config.yaml
n_layer: 12
d_model: 128
n_head: 2
n_kv_head: 2
head_dim: 64
d_mlp: 512
vocab_size: 1884
activation: "gelu"
norm: "layernorm"
norm_place: "pre"
norm_eps: 1e-05
positions: "learned"
qk_norm: false
attn_scale: 0.125
bias: "none"
tie_embeddings: true
parallel_block: false
init: "uniform"
init_std_qkv: 0.0413
init_std_o: 0.0512
init_std_up: 0.0591
init_std_down: 0.0591
optimizer: "soap_variant"
lr: 0.00906
lr_mult_o: 1.13
lr_head: 0.00869
grad_clip: 1.0
warmup_steps: 200
schedule: "wsd"
decay_fraction: 1.0
decay_shape: "pow"
final_lr_fraction: 0.0
batch_tokens: 32768
seq_len: 512
doc_mask: true
train_tokens: 97740000
steps: 2983
dataset: "wikipedia_en"
Each number is 128 + 24 x the weight over its row's rms, rounded and kept within 0 to 255. Layers, rows and columns count from 0. The size above them is the row's rms in percent of the matrix's.

# layer 7 MLP up, 512x128, rms 0.0591, rows 435-461, columns 0-127
size [ 90  91  93 104 102 101  94 100  96  97 117 108 100  99 103 105 109 100 105  97 100 103  86 100  93 102 105]
[[125 170 131 122 153 136 120 141 130 136 140 118 144 115 149 140 138 157 148 170  97 110 130 150 153 132 132 116  83  85 120 116 133 140 164 110 113  91 164 146 162 114 166 153 118 130  97 152  76 152 120 147 129 128 109 115 139 165 161  94 140 114 143 129 140 108 100 136 115 153 138  92 118 152 144 141 162 119  82  95 103  73 143 187 121 156 106 153  81 105 108 155 140 187 144 108 117 119 147 143 102 135 116 150 155 184 111 123 133 109 122 163  99 109 153 123 138 157 106 119 117 173 108 126 126 120 112 150]
 [ 89 133 110 125 139 129 125 126 112 137  97  69 120 133 160 123  90 152 194 146 139 120 137 112 117 125 106 114 122 102 145 128 121 145 124 109 108 126 169  80 127 143 165  94  89 101 185 161 129 120  90 141 109 169 110 123 114 104 130 145 147 128 168 132 125 124 112  78 118 140 111  87 130 122  99 131 126 117 142 147  92 115 152  95 148 155 103 101  95 153 107 158 109 125 119  97 110 136 175 112 119 109 171 149 114  96 125  90 133 104 156 128 117 127 124 105 106 167 159  88 132 138 122 140 178 106 110 113]
 [119 138  84 117 105 161 114 117 142 104 102 115 121 156 106 157 122 126 124 118 144 116 134 150 104 119 134 114 117 158 111 136 112 112 131 102 151  97 129 132 127  66 114 116 109 160 131 119 129 151  99 101  80  79 120 106 151 138 162  99 149  91 191 133 121 112 108  91 156 128  96 151 157 149 111  92 143 130 124 103 126 146 160 110 143 164  79 121 144 131 187 138 149 159 145  95 122 130 118 128 151 187 161 160 109 153 136 116 111 150 148 113 114 149 181  89 128 134 141 152  93 104 127 118 103 103 123 128]
 [153  85 134 122 139 123 154 135 158 134 120 110 108 127 145 108 149 118 103 155 128 119 161 117 128 119 148 109 128 106 124 128 111 145 107 149 164  89 146 124 123 157 144 154  77 115 138 162 119  69 145 143 187 124 146 135 102 153 134 159 134 167 122 160 142 132 107  74 113 142 137 152 148 144  96  83  77 123 143 102 131 147 119 123 119  92 130 124 117  60 141 148 130 128 128 126 141 102  96  70 145  74  88 172 126 134 126 127 114 109 148 134 114 165 144 148 121 156 131 140 165 135 110 145 123 141 104 172]
 [111 116 136 157 140 147 142  93 143 154 101 116  84 101 103 145 140 146 122 154 154 173 130 121 156 154 130 147 123 134 112 129 139  74 126 117 140 129 171 119 117 123 114 138 123 129 144 113 166 147 124 147 190 140  97 121 161 143  96 149 120 148 108 179 108 122 163 173 125 145 102 150 124 124 151 141 115 145 146  90 133 117 132 154 169 138  98 148  87 159 111 111 125 133 111 106 153 125 144 154  78 164 119  73 151 142 129 135 138 136 111 142 168 124 106  89 128 119 107  63 115  76 130 100 129 106 147 108]
 [111 107 129 137 108 116 143 163 134 165 127 124 120 173 114 145 164  92 143 117 153 137 114 143  96 120 119 197 102 130  91 110 136 106 114 135 153 123 120 167  87 110 121 139 127 168 138 144 105 137 142 124 101 143 169 135 129 135 137 110 123 106 118 138 173 106 145 141 142 122 137 145 141 169 109 150 111  66 166 111 107 108 132 169 143 124 142  91 122 132 159 110 118 131 141 180 134 169 109 145 141  86 170  91 135 154 153 131 138  72 139 114 102 133 129 156 145 117 150 151  67 140 123  97 114 110 150 157]
 [169 138 120 146 162 180  82 108  94 153 143 122 150 122 159 120 123 145 139 138 105  99 130 147 121 118 100 125 147 125 162 128  88 172 158 135 136 117  94 127 187  98 107 134 128 123  91 135 173 170 144 163 140 116  98 158 130 166 132 108 163 181 110 145 126 102 101 142 109 160  72 114 171 126  98 147 145 125 138 114 123  96 154 177 110 128 130 105 125 113 115  92 109  97 113 140 136 137 130 130 102 115 103 143 138 137 160 135 131 126 124 150  87 123 137 104 108 157 124  82 109 147  96 134 144 111 121 157]
 [138 122 133 133 130 131 138 132  99 127 110 160 124 146 115 127 137 136 111 155 145 149 140 134 110 152 150 150 134 177  83  95 135 120 112 160 113  89 117 139 144 136 128 106  81 155 146 120 132  58 156 156 162 139 133 129 112 113 106  72 110 143 125 131 174  85 127 117 133 141 160  93 140 144 153 131 120 150 135 111 143  90 103 123 128 147 128 110 103 130 130  97 158 114  99  91 184  90  81 124 139 144 116 129 131 120 139  62 127 116  97 143 124 104 178 106 140 149 156 131 143 125 116 106 179  96 132 176]
 [144  85 101 118 154 108 125 120 118  95 124  91 143 153 159 130 114 149 131  77  98 131 155 131  98 116 116  66 122 138 127 146 151 112 152 175 106 144 119 160 102 103  94 145 106 174 131 156 160 103 104 139 152 165 141 134 108  86 154 104 122 167 162 155 131 114 123  94 132 106 159  91 115 113 152  92 132 142 109 147  83 119 109  98 131 137 110 144 163 152 141 152 138 121 135 127 128  94 127 153 177 163 137 168 146 140 133 120 132 155 142 112  88 100 105 138 175  96 150 135 110 131 114 124 116 145 141 160]
 [118 133  80 157 138 124 110 114 113 171 157 149 154  90 128 104  89 122 118 149 143 106 130 170  91 125 120 127 111 151 117 142 106 119 172 149 123 135 108 113  73 153 145 116 114  82 127 129 129 161 161 120  91 127 108 124 130 130  89 140 123 153 112 125 108 149 121  84 129 172 140 141 130  88 144 116 116 164 138 140 125 156 173 119 105 157 101 121 120 115 123 162 109 146 110 131 160 138 108  91 163 138 120 141 138 141 103 137 103  79  85  81 122 114 122 141 132 151  79 129 154 169 122  82 144 150 172 154]
 [164 125  99 122 132  71 100 121 163 155 137 108 132 136 154 127 118 176 105 129  94 130 115 131 158 138 122 188  92 115 168 116 133 120  78  92 145 113 138 139 135 117 152 107 122 168 113 155 131 131 157  96 135 120 165 144 157 131 127 109  95 135 143 168 161 124 133 112 135  97 174 163 148 150 126 122  96 153 157  71 100 126 169 129 169 169 140 109 143 130  96 139 110 103 124 143 156 160 132 148 178 133 123 165 116 119 146 136 138 116 125 123 110 100 144 158  83 151 129 125 114  99  91 129 130 121 134 143]
 [ 88 110 132 128 120 110  88 119 142 124 121 108 104  92 163 108 158 112 106 153 127 134 109 130  86 144  89 129 110 128 132 155 143 154 104 122 138  89 161 153 139 109 137 144 143 101 132 108 126 109 135 113 126  87 131  96  98  94 125 149 110  84 126 154 133  97  84 110 106 163 137 144 148 117 115 109 129  92 157 140 166 109 111 158 122 155 134 121 167 135 122  82  97 116 156 148 131 143 111 102 110 108  60  93 172 160 113 167 119 141 159 157 159 131 156 103 177 106 158  81 121 130 145 123 111 124 110 123]
 [109 120 142 175 141 139 121 122  88  98 142 134 119  91 108 143 155 137 113 113  93 194 135 163  84 126 141 137 134 144 114 119 178 116 162 138 155 171 106 161  88  79  73 112 121 132 146 127 152 115 116 109 167 124 140 108 109 137 127 121 107 162 129 127 114 145 136 105 132 111  91 162 140 144 111 144 112 115 157 110 111 137 133 113 148 114  94 105 193  96 150 120 137 140 124 160 125 129 132 148 146 125 166 126 124 117 128  94 123  99 128 173 142  65 141 137 102 156 148 155 136 115 157 150  95 137 109 158]
 [136 175 125 141 114 118 138 141 107 146  81 129 142 103 131 103 136 121 140 185 127 110 110 149 125 131 138 100 126 120  98 181 151  96 103 140 119  94 146 136 119 123 140 116 124 128 106 124 139 165 135 156 170 114 132  95 101 115  99 100 110 131 111 115 142 102 121 144 153 107  88 134 161 113 172  92 113 111 113 112  93  70 146 122 148  89 148 156 113 112  98 114 169  96 137 157 127 141 119 141 104 198 165  73 163 172 161 138 146 138 130 121 125 151 120 126 124 139 127 105 127  93 131 105 108  85 148 125]
 [116 105 154 123 142 138 107 113 121 137 149 140 139 128 149 143  97 132 105 155  96 104  86 110 129 112 157 103 115  70  82 150  66 132 148 116 142 115 106 103 147 123 132 125  93 139  99 144 103  93 153 134 145 167 116 135  93 125  90 112 117 114 143 129 114 133 133 112 161 148 163 115 100 161 109 128 125 119 106 121 167 128 132  88 122 112 203 124 139 145 116 105 114 136 137 100 135 145 116  85 169 105 140 157 142 164 141 120 101 141 144 148 127 166  79 155 134 171 149  78 147  86 132 107 149 111 116 138]
 [125 125 160 161 114 127  77 115 167 131 178  93 141 125 149 141 134 109 150 154 106 129 107 109 107 153  95 156 145 103 165 121 112 100 171 112 177 115 158 119 135 135 130 100 105 174  97 114 146 122 104 133 132 165 117 105 123 138 150 106 166 141 145 118 135 124 136 101 113 129 167 123 132 138  97 112 139 178  84 158 129  88 116 139 153 170 119 162 123 167 105 104 131 158 113 115 125 102 119 126 120 100  82 148 156 102 151 116  90 152 114  95 129 147  99  94  89  99 117 104 169 127 147 110 143 115 146 125]
 [105 124 163 108 152 131 169 113  94 100 104 116  63 130 165 109  80 156 130  65 115 114 131 132 142 115 140 100 159 130 117 108 129 153  72 121 167 139 145 143 145 115 114 116 118 101 111 150 135 148 151 124 130 145 121 107 128 105 150 125  90 135 106 105 113 108 132 175 135 170 119 114  75 160 156 112 150 125 138 115 141 131 121 146  98 135 131 130 141 171 125 134 155  79 113 155 146 133 130 143 148 137 164 123 159 108 128 109 147 110  94 136 116  96 184 124 131 174 104  79 143 125 118  92 126 140 116 157]
 [146 155 133 116  89 157 110 129 140 124 107  81 141 130 177 167 116  85 128 127 116 123  99  76  74 143 128 146 101 145 143 110 139 152 133 141 129 104 138 147  86 150 109 128  81 164 124 119 106 121 108 147 123  88  80 131 125 140 142 152 125 140 155  76 140 133 148 114 143 141 113 126 154 155 136 135 174 135 107 136 108 131 141 129 115 152  83 128 114 118 103 182 139 170 118 146 138 152 123  78  94 164 120 135  91 137 102 121  76 133 135 150 142  93 119 162 112 117 122 110 161  92 129  90 108 114 129 114]
 [ 79 139 165 142 104 102 118 143 137  85 190 119 149 129  97 119 129 144 113  91 111 135 136 152 146 152 117 106 134 142 116 134 125 119 119 110  94 117 119 131 117 154 114 157 131 118 133 153 137 108 183 130 120 146 169 150 138 124 129 134 142  92 109 137 146  91 128  89 159 107 143  97 126 171 128 138 120 138 164  80 137 167 157 142 135 109  93 145 128 175 120 121 142 165 118 111 129 170 136 154 112 134  84 122 164 136 156  89 123 134 110 120 140 122 159 164 136 139 116 135 179 150  88 115  91  96  94 180]
 [131 145 129  84 119 119 136 108 145 157 145 122 161 160 107 163  80 137 144 156  86 160  82 118 118 146 152 127 124  94 177 114 138 148 111 111 158 110  99 135  95 125 136 137 100 140 142 155 168 125  96 158 120 116 125 115 144 110 135  90 125 123 132 134 133 102 133 116  97 148 140 165 111 112 121 178 100 148 140 148 164 137  92 115 132 151 118 131 159 144 114 205 159 118  91 150 132 146  78 145 152 135 133 133 105  99  98 114 168 129 133 144 121  73 153  97 107 100 124 140 145 129  97 128  90 125  96 123]
 [ 63 153 152 144 147 162 131 127  94 133 151 112 108 167 147 123 114 137  88  92 145 161 195 121 175 163 143 117 130 121 135 126  92 160 123  86  94  95 136 110 148 117 135 122  83 144 131 155 152 117 153 125 146 161 147  87 159  92 160 112 160 168 116 162 125 106 148 123 161 117 122 155 102 172 108  95 128 128 152 121 110 127 148 116 118 162 151 140 126 129 116 133 154 125 138 116 110 154  97 131 129 106 117 128 115 141 141 121  94 144 107 106 109 133 121 148 129 120 129 109  92 124  84 157 115 128 158 187]
 [163 152 182 115 140 130 114 143 143 145 118 137 101 135 141 147 116 117 153 116 135 138 140 139  94 167 106 112 159 148 160  98 184 141 128 120  87 130  80 105 104 163 145 111 133 140 140 146 119  94 105 154 169 114 132 148 127 142 134 115 143  92 114 141  63 116 139 133 120  95 126 130 130 191 107 147 156 142 121  94 144 120 178 145  97 171 121 117 111 114  97 175 134 104  72  79 127 163 113 119 123 170 150 167 136 157 136 100 129 117 138 109 159 148 109 106 126 127 138 121 118 104 153 132 114 124 113 124]
 [137 120 120 101 201 144 124 118 142 117 159 201 128 110 116 103 105 151 141 109 167 149 140 147 100 134  96  94  97 148 122 139 110 117 164  81 124 124 124 121  92 166 104 120 112 122 130 134 135 110 133 125 144 129 130 116 136 100 106 106 164  64 161 126 139 138  94 123 137 140 105 119 121 110 107 110  90  97 126 133 146  84 144 140 110 135 103 147 140 115 128  79 168 119 100 151 154 136 153 126 133 134 148 109 154 168 182 128 112  99 174 140 113 129 167 185 128 130 134 143 151 126 129 132 152 104 127 147]
 [141 127 116 136 133 113 140 144 130 133 143 135 141 105 138 105 159 145 120  94 116 122 155 188 102 119 135 110 112 113 110 186  87  95 136 148 152  95 146 126 113 120 137 108 104 108  97 160 124 155  86 152  90  49  97 141 106 127 140 131  98 138 152 119 154 137 178 147  94 139 136 139 156 134 118 109 157 153 135 145 191 119 156 136 123 154 110 116 161 116  95 120 144 144 144 154 117  90 156 142 121 114 134 131 130 102 128 130 140 125 149 170  96 169 111  92  93  86  98 106 114 152 127 121  82 129 131 139]
 [146  87 155 132 107 136 164 102 140 131 145 109 103 115 143 108 152 144 116 153 113 160  99 129 152 118 147 116 118  90 149 153 119 161 173 138 113 159 150 147 120 160 132 111 106  92 119 109 132 144 165  92 117  90 137 138  81 123 145 144 100  84 123 144 100 136 149 112 149 127 121 127 112 134 125 128 145 101 105 144 163 163  80 140  92 109 102 119 133 162 126 145 116 114 122 133 171 133 136 111 114 101 107 116 157 158 105 121 121 117 141 181  74 131 149 145 191  81 119 104 105 134 171  84 114 125 168 116]
 [108 104 118 152 106 170 117 125 146 136 131 152 144 165 150 149 132 141 160 135 109 123 131 156 141 149 116 108 119 125  62 132 103 106 124 113 135 113 128 136 138 148 102  95 114 156  92 101 106 108  86 103 123 121 154  96 132 148 105 115 153 165 123 143  82 148 136 117  88  90 140 118 112 119 128 172 106 170  89 136 136 104 144 101 128 121  95 188 134 141 175 123 120 178 126 115 116 120 112 101 141  97 100 175 149 133 162 114 148  88 156 135 137 102 114 133 105 168  94 134 105 130 142 126 111 177 154 156]
 [109 126 152 171 102 117 134  95 166 135 153 120 115 133  89 100 139  82 139 148 140 139 169 150 105 143 105 118 108  79 109 133 124 147 121 141  98 125 133  68 104 131 107 124 152 163 136 160  94 151 122 140 146 160 168 102  94  98 132 107 112 178 183 158 118 132 148 130 140 142  96 124 133 109 113 141 117 151 101 146 125  93 161 121 104 105 106 125 110 148 138 140 156 157 166 172 115  98 125 143 112 111 125 114 168 132 153  80 148 120 154 120 164 165 117 144 115 122 125 101 122 140 141 134 103  95 106 176]]
# layer 7 MLP down (transposed), 512x128, rms 0.0591, rows 435-461, columns 0-127
size [ 90  93  97 111 100  97  96 101  94 101 105  98 108 100 107 102 104  97 114 100 104  98  98  91  79 116  96]
[[101 110  96 121 139  96 117 115 109 146 133 121 141 108 132  69 105  94 113 129 106 123 146 185 146 147 119 130 171 124 140 106  93 154 100 148 125 160 111  79 167  75 108 129 114 170 103  99 139 122 134 154  70 102 154 110  81  95  95 112 148 141 129  82 153 122  98 132 136 129 157 154 128 154 127 107 144  99 157 123 151 109 143 123 113 130 112 160 134 106 128 174  98 156 127 134 106 107 117 129 112 131 109  85 103 113 173 150 129 118 167 146 142 148 121 136 130 124  93  86  96 141 120 123 152 141 138 127]
 [115 179 148 162 164 167 140 101 100  93 153 130 110 118 144 114 180 120 136 100 116 120 122 179 187  89 162 132 149 168  79  96 127 128  92 142 132 126 140 180 154 148 122 123 119 104 119 140 128 124  83 132 146 132 133 136 136 145 177 123 115 102 141 116 119 162  96 105 134 108 130 149 116 117  90 126 141 101 129 123 123 148 131 131  79 120 111 132 129  99 134  91 143 124 106 115 151 105  64 122  86 149 127 125 127 108 122  95 132  94 137 129 145 107 108 155 153 113 101 156 119 139 103 130  76 117 132 106]
 [126 105 148 143 127 102  96 160 140 159 168 127 117 142  95 115 127 117 176 135 101 156 116 135 136 117 157  71 129 169 142 143  84  91  95 161 110 114 131 155 110 127 142 175 146  95 138  99 109 162 135 134 137 182 120 121 140 120 138 160 130 119 124 119 101 127 136 122 147 155 122  83 145 139 156  90  98 140 138 163 107 120 109 102 124 150 178  99 166 150 117 150 113 117 156 134  90 115 117 108 122 168  87  78 101 146 113 120 116  96 160 168 120 109  82 147 141 135 155 119 136 145 125 123 118 151 119 151]
 [ 77 126 110 125 156 145 101 128 113 139  78 120  83 135 152 126 118 149  73 136 114 129 109 104 137 116 174 122 128 142 151 139 118  88 169 132 126 117 143 140 146 187 107 133  89  99 125 105 122  78 127 121 146 110 132 135 133 107 120  93 166 134 153  63 160 160 151 128 131 138 106 127 128 139 200  95 136 129 165 117 128 143 152 139 185 158 123 174 139 149 127  96 115 118 113 102 131 108 148 134 139 141 119 101 141 125 151 125 129  98 133 147 141 119 136 156 112 151 126 142 159 139  99 115 156 171 104 105]
 [144 145  98 112 118 121 128 101 134 123 131 106 135 155 144 158 134 156 130 128  88 126 121 149 166 111 133  85 120 123 155 171 148 112 162 125 165 111  87 157 128 131 152 122 129 143 129 130 115 101 154 120  82 133  90 101 157  88 139 120 133 167 138 116 152 104 110 149 109 124 139 155 112 155 164 113 160  60 104 126 123 119  92 153 122 129 139 129 139  93 123 130 124 181 125 110 113 167 136 152 168 144 119 137  92 121 140 136  75 103 105  86  83 142 125 174 126  75 119 142 126 136  98 141 160  82 133 109]
 [186 162 118 121 120 157 107 143 131 108 129 133 153 143 125 110 122 161 134 133  89 119 107 158 101 100 140 139 149 149 171 191 117 111 124 131 146 102 189 134 119 108 130 120  90 114 130 149 134 131 137 139 128  76  90 121 148 128 138 160 162 146 127 127 119 149  99 151 120 173 111 136  93 101 116  91 145 140 129 164  89 107 126 161 145 131 158 134 173 125 116 143 121 131 114 117 113 105 131 119 140 115 159 164 140 139 146 134 139 162 121 151 114 164 137 139 132 114 138 141 188 152 108 113 173 170  62 152]
 [105 130 160 118 133 144 149  68 182 119 145  94  90 142 134 126 101 139 102 122 115 123  88 132 164 160 129 131 154 157 123 117 171  91  70 144 142 146 103 101 161 123 138 129 136 148 138 166 127 144 109  92 136 144 105 133 111 152 125 121 123 106 136 130 130 149 115 150 120 145 166  91  69 127 114 175 109 115 124 108 128 179 156 117  90 114 173 110 145  93 116 113 100 123 105 121 105 158 126 160 131 176 155 126 147 114 134 139 159 120 136 151 136 188 108 105 132 127 157 132 126 107 130  84 118 139 132 112]
 [ 96 129 139  88 111 135 129 118 133 111 127 161 136 112 130 149 156 147 138 152 148 154  85 138 112  95 129 132 126 124 121  91 165 141 130 124 169 121 132 153 104 100 130  85 113 123 133 124  79 136  86 167 154 151 118 118 148 127 189 116 141 125 106 105 160 160 158 116 134 119 131 104 158 118 105 148 117 173 130 158 152 168 101 126  68 164 124  98 136 128 158 116 138 111 103 175  96 159 174 104  67 112 111 132 134 125 176 112 137 127 118 154 138 160 172 114 127 123 100 141 159 143 116 103 133 124 136 142]
 [153 137 122 133 166 150 128 148 108 114 110 185 150 108 113 118 129 114 103 139 100 108 111 152 156 132 138 141 174 135 100 145 111 128 105 155 122 122 155 169 147 152 101 119  91  84 155  73 126 120 136 133 149 174 143 144 126 104 156 123 102  89 129 133 148 170  97  85 137 130 118 117 117 136 155 158 162 128 113  99  89 131 167 144  97  93 134 113 118 160 120  98 133 155  86 152 143 122 158 101 139  93 119 109 133 143 154 125 157 149 160 148 135 154 103 135 179 103 141 143 125  83 124 124  97 176 132 141]
 [144 126 137 152 108 127 160 124 129 122 144  94 103 141 129 142  91 137 160 101 148 122 158  84 135 104 190 119 136 110 129 112 142 127  97 108 144 104 181 139  89 128  79 130 102 107  82 129 106 138 192 139 160  86 108  75 121 142 140 121 127 115 127 160 184  89 115  98 146 121 155 150 135 123 143 138 128 120 100 146 128 127  63 144 153 125 155 145 159 167 135 124 123 142 133 148 106 146 128 122 144 147 106 166 118 167 137 146  71 123 141 118 124  89 135 155 118 110 140 135 118 156 118 150 140 131 101 122]
 [106  93 147 109 150  82  86 109 143 104 136 104 122 105 110 105 157 119 126 170 119 117 117 132 117 120 153 144 130 140 142 116 110 139 137 123 136 139  99 151 108 102  98 140 120 111 119 122 116 174 135 179 148 105 139 143 138 135 159 184 167 147 134 136  82 105 110 128 160 153 142 132 114 106  94 149 144  81 110 125 137 125 110 122 127 128 206 139 124 153 124 112 103 123 136 147 187  90 151 124 115 161 162  97 168 167 155 145 156 120 144 163 158 142 118 115 152 185 132 122 158 136 156 144 138 130 107 114]
 [113 124 102 107 126 127  85 147 119  96 130 119 136 107  97 166  73 143 150 121 152 154 138 124 179 132 128 113 121 159 141 108 129 158 135 117 132 169 135 115  96 119  76 133 142 103 133 151 121 108 148 110 137 146 118 157 149 118 119 152 147 108 138  95 125 129 154 141 180  80 111 109 174 161 122 145 115 130  96 124 111  84  95 130 133 164 161 130 101 156  99 175 114 130 118 126 152 176  94 145 172 176 127 120 114 111 100 100  84 132 132  86 135 108 140 141 142  87 134 126 130 109  98 142 114 131 151 165]
 [125 151 120 134 149 128 107 116 138 126 159 112 106 134 145 166 163 109 111 144 148 130 137 103 157 108 107  92 124 145 149 132 105  99 165 136 133  69 117 135 119 167 123 134 150 123 120 113  76 119 144  87 160 123 121 167 108 163 134 105  97 101 163  78 100 117 118 125 158 153 140 119 167 157 167 138 123 173 154 138 149 114 123 138 119 120  94 114  67 172 119 129 136  99 110 120 153 120 142 124  88 164 101 134  90 121 110 158 139  80 131 150 165 111 103 140 129 104 136 135 163 128 166  84 150 135 110 129]
 [178 129 121 120 122 119 148 128 138  85 149  98 132 141 136 154 151 136 159  76  68 130 123 167 118 103 112 150 152 120 161 115 132 165 158 128 123 176 125 111 131 114 151 170 157 157 171 138 108 154 165 139  95  96 135 134 113  93  98 109 107 145 152 160 123 103 103  84 118 119 117 133 154 109  96 146 162  98 142 167 143 121  96 139 144 135 108 128 129 104 100 106 167 106 165 128 133 133 125 134 118  98  87 118 120 149 120 118 114 109 123 153 144 153 119 120 112 133 157 149 138 150 119 195 103 133  89  93]
 [181 185 140 128 137  95 134 134 165 126 135 157 144 144 144 127 104 146 164 147 167 129 141 140 137 153  80  90 162 149 150 189 123 142 142 141 132 131 114  91 117 111 126 102 142 153 157 118 157 156 106 135 109 126 147 143 138 126 137 139 132 140 127 106 109  94 139 125 141 100  74 186 134 126  86 127 126 123 137 150 125 132  97 160 151  98 104 135 141 140  78 159 159 110 156 112  91 105 102 125 109 120 120 135 101 104 108 138 104  93 159 130 143 159 161 135 126  83 116 148 132 158 159 102 158 161  97 136]
 [143 145 109 143 150 152 138 151  61 141 119 135 134 153 150 104 128 137 158 107 119 106  76 184 113 135  96 136 138 109  75 165 138 125 144 112 120 106 122 115 150 140 149 161 126 119 146 156 162 100 170 131 138 150 147 176 126 139 122 119 116 102 120 132 158 155 111  81 113 147 117 126 139 176 132 124 107 147 144 132 156  99 145 171 124  91 167 127 137 124 150 132 110 137 112 137 179 134 160 145 123 130 122 141 163 172 113 117  67 161 145 131  98 101 116 128 123  99  87 123 114 128 116 181 110 122 145 143]
 [132 160 156 128 135 104 166 126 111 143 138 162 116 129 143 109 117 141 157 114 115 142 125 100 135 116 163 110 110 119 160 102 162 156 174 126 147  84 126 113 131 153 174 143  82 142 102 120 109 149 102 133 144 139 161 139 134 139 161 130 174 110  86 122 140 140 145 106 114  78  88 112 165 142 121 103 118 127  97 163  95 101 137 121 119 148 123 162 165 112  83 120 137 131 146 110 114  94 140 140 108 105 118 174 137  91 116 130  94 158 143 121 121 106  61 150 110  98  99 137 180  87 131 144 121 116 151 120]
 [113 104 122 151 126  99 112 119 146 128 171 172 137 112 108 114 146 122 140  96 145 163 102 176 113 125  99 150 142 127 144 117 143 121 149 118  98 145 139 132 155 111 106 148 159 130 170 140 111 145 160  91 130 101  96 127 116 123 115 124 147 121  80 116 101 125  88 131  93 148 141 128 140 157 140 135 115 116  86 116 106 148 102 121 168 125 160 106 130 164 146 128 105 131 128 101 144  97  98 149 135 137 162 118 133  87 190 128 156 148  99 156  92  99 132 167 106 162  80 150  78  75 162 136 109 134 149 120]
 [178 129 140 122 144 155 143 142 128 159 144 148 113 162  94 126 144  57 118 118 135 158 108 106 128 131 167 132 122 133 146 110 146 137 113 107 159 153 157 100 142 155 163  99 133 159 118 118 147 170  84 131 166 119 146 128 121 161 119 110 144  83 121 143 112 152 136 161 159 121 118 149 156 118 137 111 176 121 111 103 127 171  98 102 129 152 151 101 143 127 167 139 139 157 150 166 117 152 133 133  81  95 162 120 125 115 123 148  99 167 123 149  87  94 143 141 150 140 121 133 111 138  90 156 162 126 131  73]
 [134 128  86  78 144  79 140 121 146 120 135 139 107 118 158 133 110 132 144 136 129  77 118 130 143 107 126 149 170 144 148 139 119 138 164 152 110 142 125 119 144 135  75 144 129 112 141  87 115 139 153 120  95 120 120 110 131 121  79 146 185 158 130  94 172 104 110 118 171 109 139 121 156 104 120 178 104 119 121 130 157 148 189 109 161 169 126 131 145 124 186  93  74  95 149 131 134 170 126 109 128 154 105 123  82 129 141 139 145 120 125 129 165 147 125 134 115 106 118 120 129 108 118 113  97 133 158 128]
 [121 139 171 139 115  96 113 143 145 145  97 112 149 154 112 120 157 133 106 114 116 120 101 100 153 126 150 120 121 143 121 145 149  82 118 117 206 149  76 149 120 101 110 122 155 110 101 123 120 124 101 139  95 106  56 159 111 159 102  91 108 120 148 121 157 169 156 145 107 130 144 125 106 114 109 152 132 154 131  72  99 134 144 111 161 141 161 133 116 124 147 162 141 134 135  96 152 140 164 124 141 128 143 167 131  98 152 148 144 166 169 154 127 128 174 112 100 138 111 112 118 111 135  80 141 141 130 130]
 [105  90 154 108 107 132 146  91 114 117 131 106 101 165 150 138 143 139 159 147 146 105 136 115 143 144 154 116 118 112  82 144  96 156 122 156 139 169 150  96 137 114 128 154 130 120  87  97 152 119 135  97 149 162  96  96 177 141  75 115 135 153 183 115 144 136 150 186 137 108 131 113 140 109 127 111 126  80 111 171 115 124  99 122 132 148 139 153 124 132 110 135 148 110 147 106 116  98 128  94 159 112 139 125 161 118 146 145  87  78 140 151 112 142 172 180 154 133 142 114 124 124 137 148 145 177 131 136]
 [130 123 115 199 100 125 155 109 153 137 123 144 149 168 160  93 119 124  90 181  98  90 146  98 129 129 125 153 129 138 122  98 107 151  89 140 145 148  96 100 155 141  96  84 164 151 144 125 179 150  93 114 106 138 117 142 155 183 130 127 139 129 108 137 162 155 141 132 140 127 116 174 113 140 130 106 135 170 113 125 106 126 121 140 110 126 100  93 146 111 106 128 106 153 128 126 100 110 138 119 135 127 103 106  98  89 152 118 127  84 112 122 180 115 107 167 130 106  97 108 145 118 129 124  82 130 123  95]
 [116 112 147 139 101 110 108 117  79 168 119 142 147 125  96 153 143 125  95  92 113  89  84 139 118 140 100 110 154 163 127 106 115 123 105 109 130 140 117 122 114 150 134 118 160 141 128  99 143 122 140 144  82 112 143 124 124 151 126 136 112 115 121 143 158 141 144 136  95  94 113 128 131 129 129 108 187 133 101 167 157  78 127 133 134 130 114 158  91 139 124  94  74 168 180 145  88 158 121 123 140  93 162 152 131 149 176 100 153 142 102 108 132 129 163 147  85  97 124 126 157 123 114 125 154 147 187 119]
 [ 93 147  89 161 133 133 130 175 103 146  99 136 109  87 137 131 102  98  91  79 128 171 150 122  96 144 130 105 126 106 153 135 109 140 139 133 131 141 138 130 104 116 108 136 143 160 138 161 154 111  64 108 137 119 145 116 164  97 114  96 119 109 138 132 120 129 115 112 116 139 136 102 146  95 128 129 126 109  98 144  65  96 165 109 124 132  94 110  91  86 123 119 134 130 136 108 137 130  85 132  99 174 104 135 101 107 168 130 130 114 163  82 168 115 116 139 143 150 147 121 162 130 144 145  75  99  93 141]
 [161 151 139 131 124 140 111  88 110 113 118 119 136 117 112 100 178 160 137  93 132 173 102 114 169 125 119 166 110  97 180 132 118 142 166 169 144 172 142 118 145 183 114 108 128 137 156 155 119 129 154 129 104 177 123 160 178 114 144 140  99 132 138 149 154 137 128 127 130 165  90 139 140 168 129 110 108 146 139 140 141 180 119 127 115 144 150 114 123 104 128 176 120 153 146 131 103 113 139 150 143 145 115 152 150 145  92 100 117 153 134 125 136 128 102  96 140 138 107 126 140  80 128 145 151  71 175 118]
 [104 154 132 150 116 156 106 183 161 104 144 106 138 161 126 113 126 170 119 121  78 143 130 104 133 110 108 105 139 124 122 155 163  88 113 108 123 141 132 180 159 111 142 129 131 147 149 143 148 109 144 143 135 116 122  99 161 164 156 174 146 161 136 144 113 182 129 132 156 108 151 165 156 145 190 113 139 123 120 164 146 124  99 165 139 106 161 177 133 139 130 100 130 133 137  70 123 136 169 119  83 110 160 138 140 139 147 120 141 120 131 110 136 126 147 128 149 120 181  93 144 116 105 144 125 136 137  93]]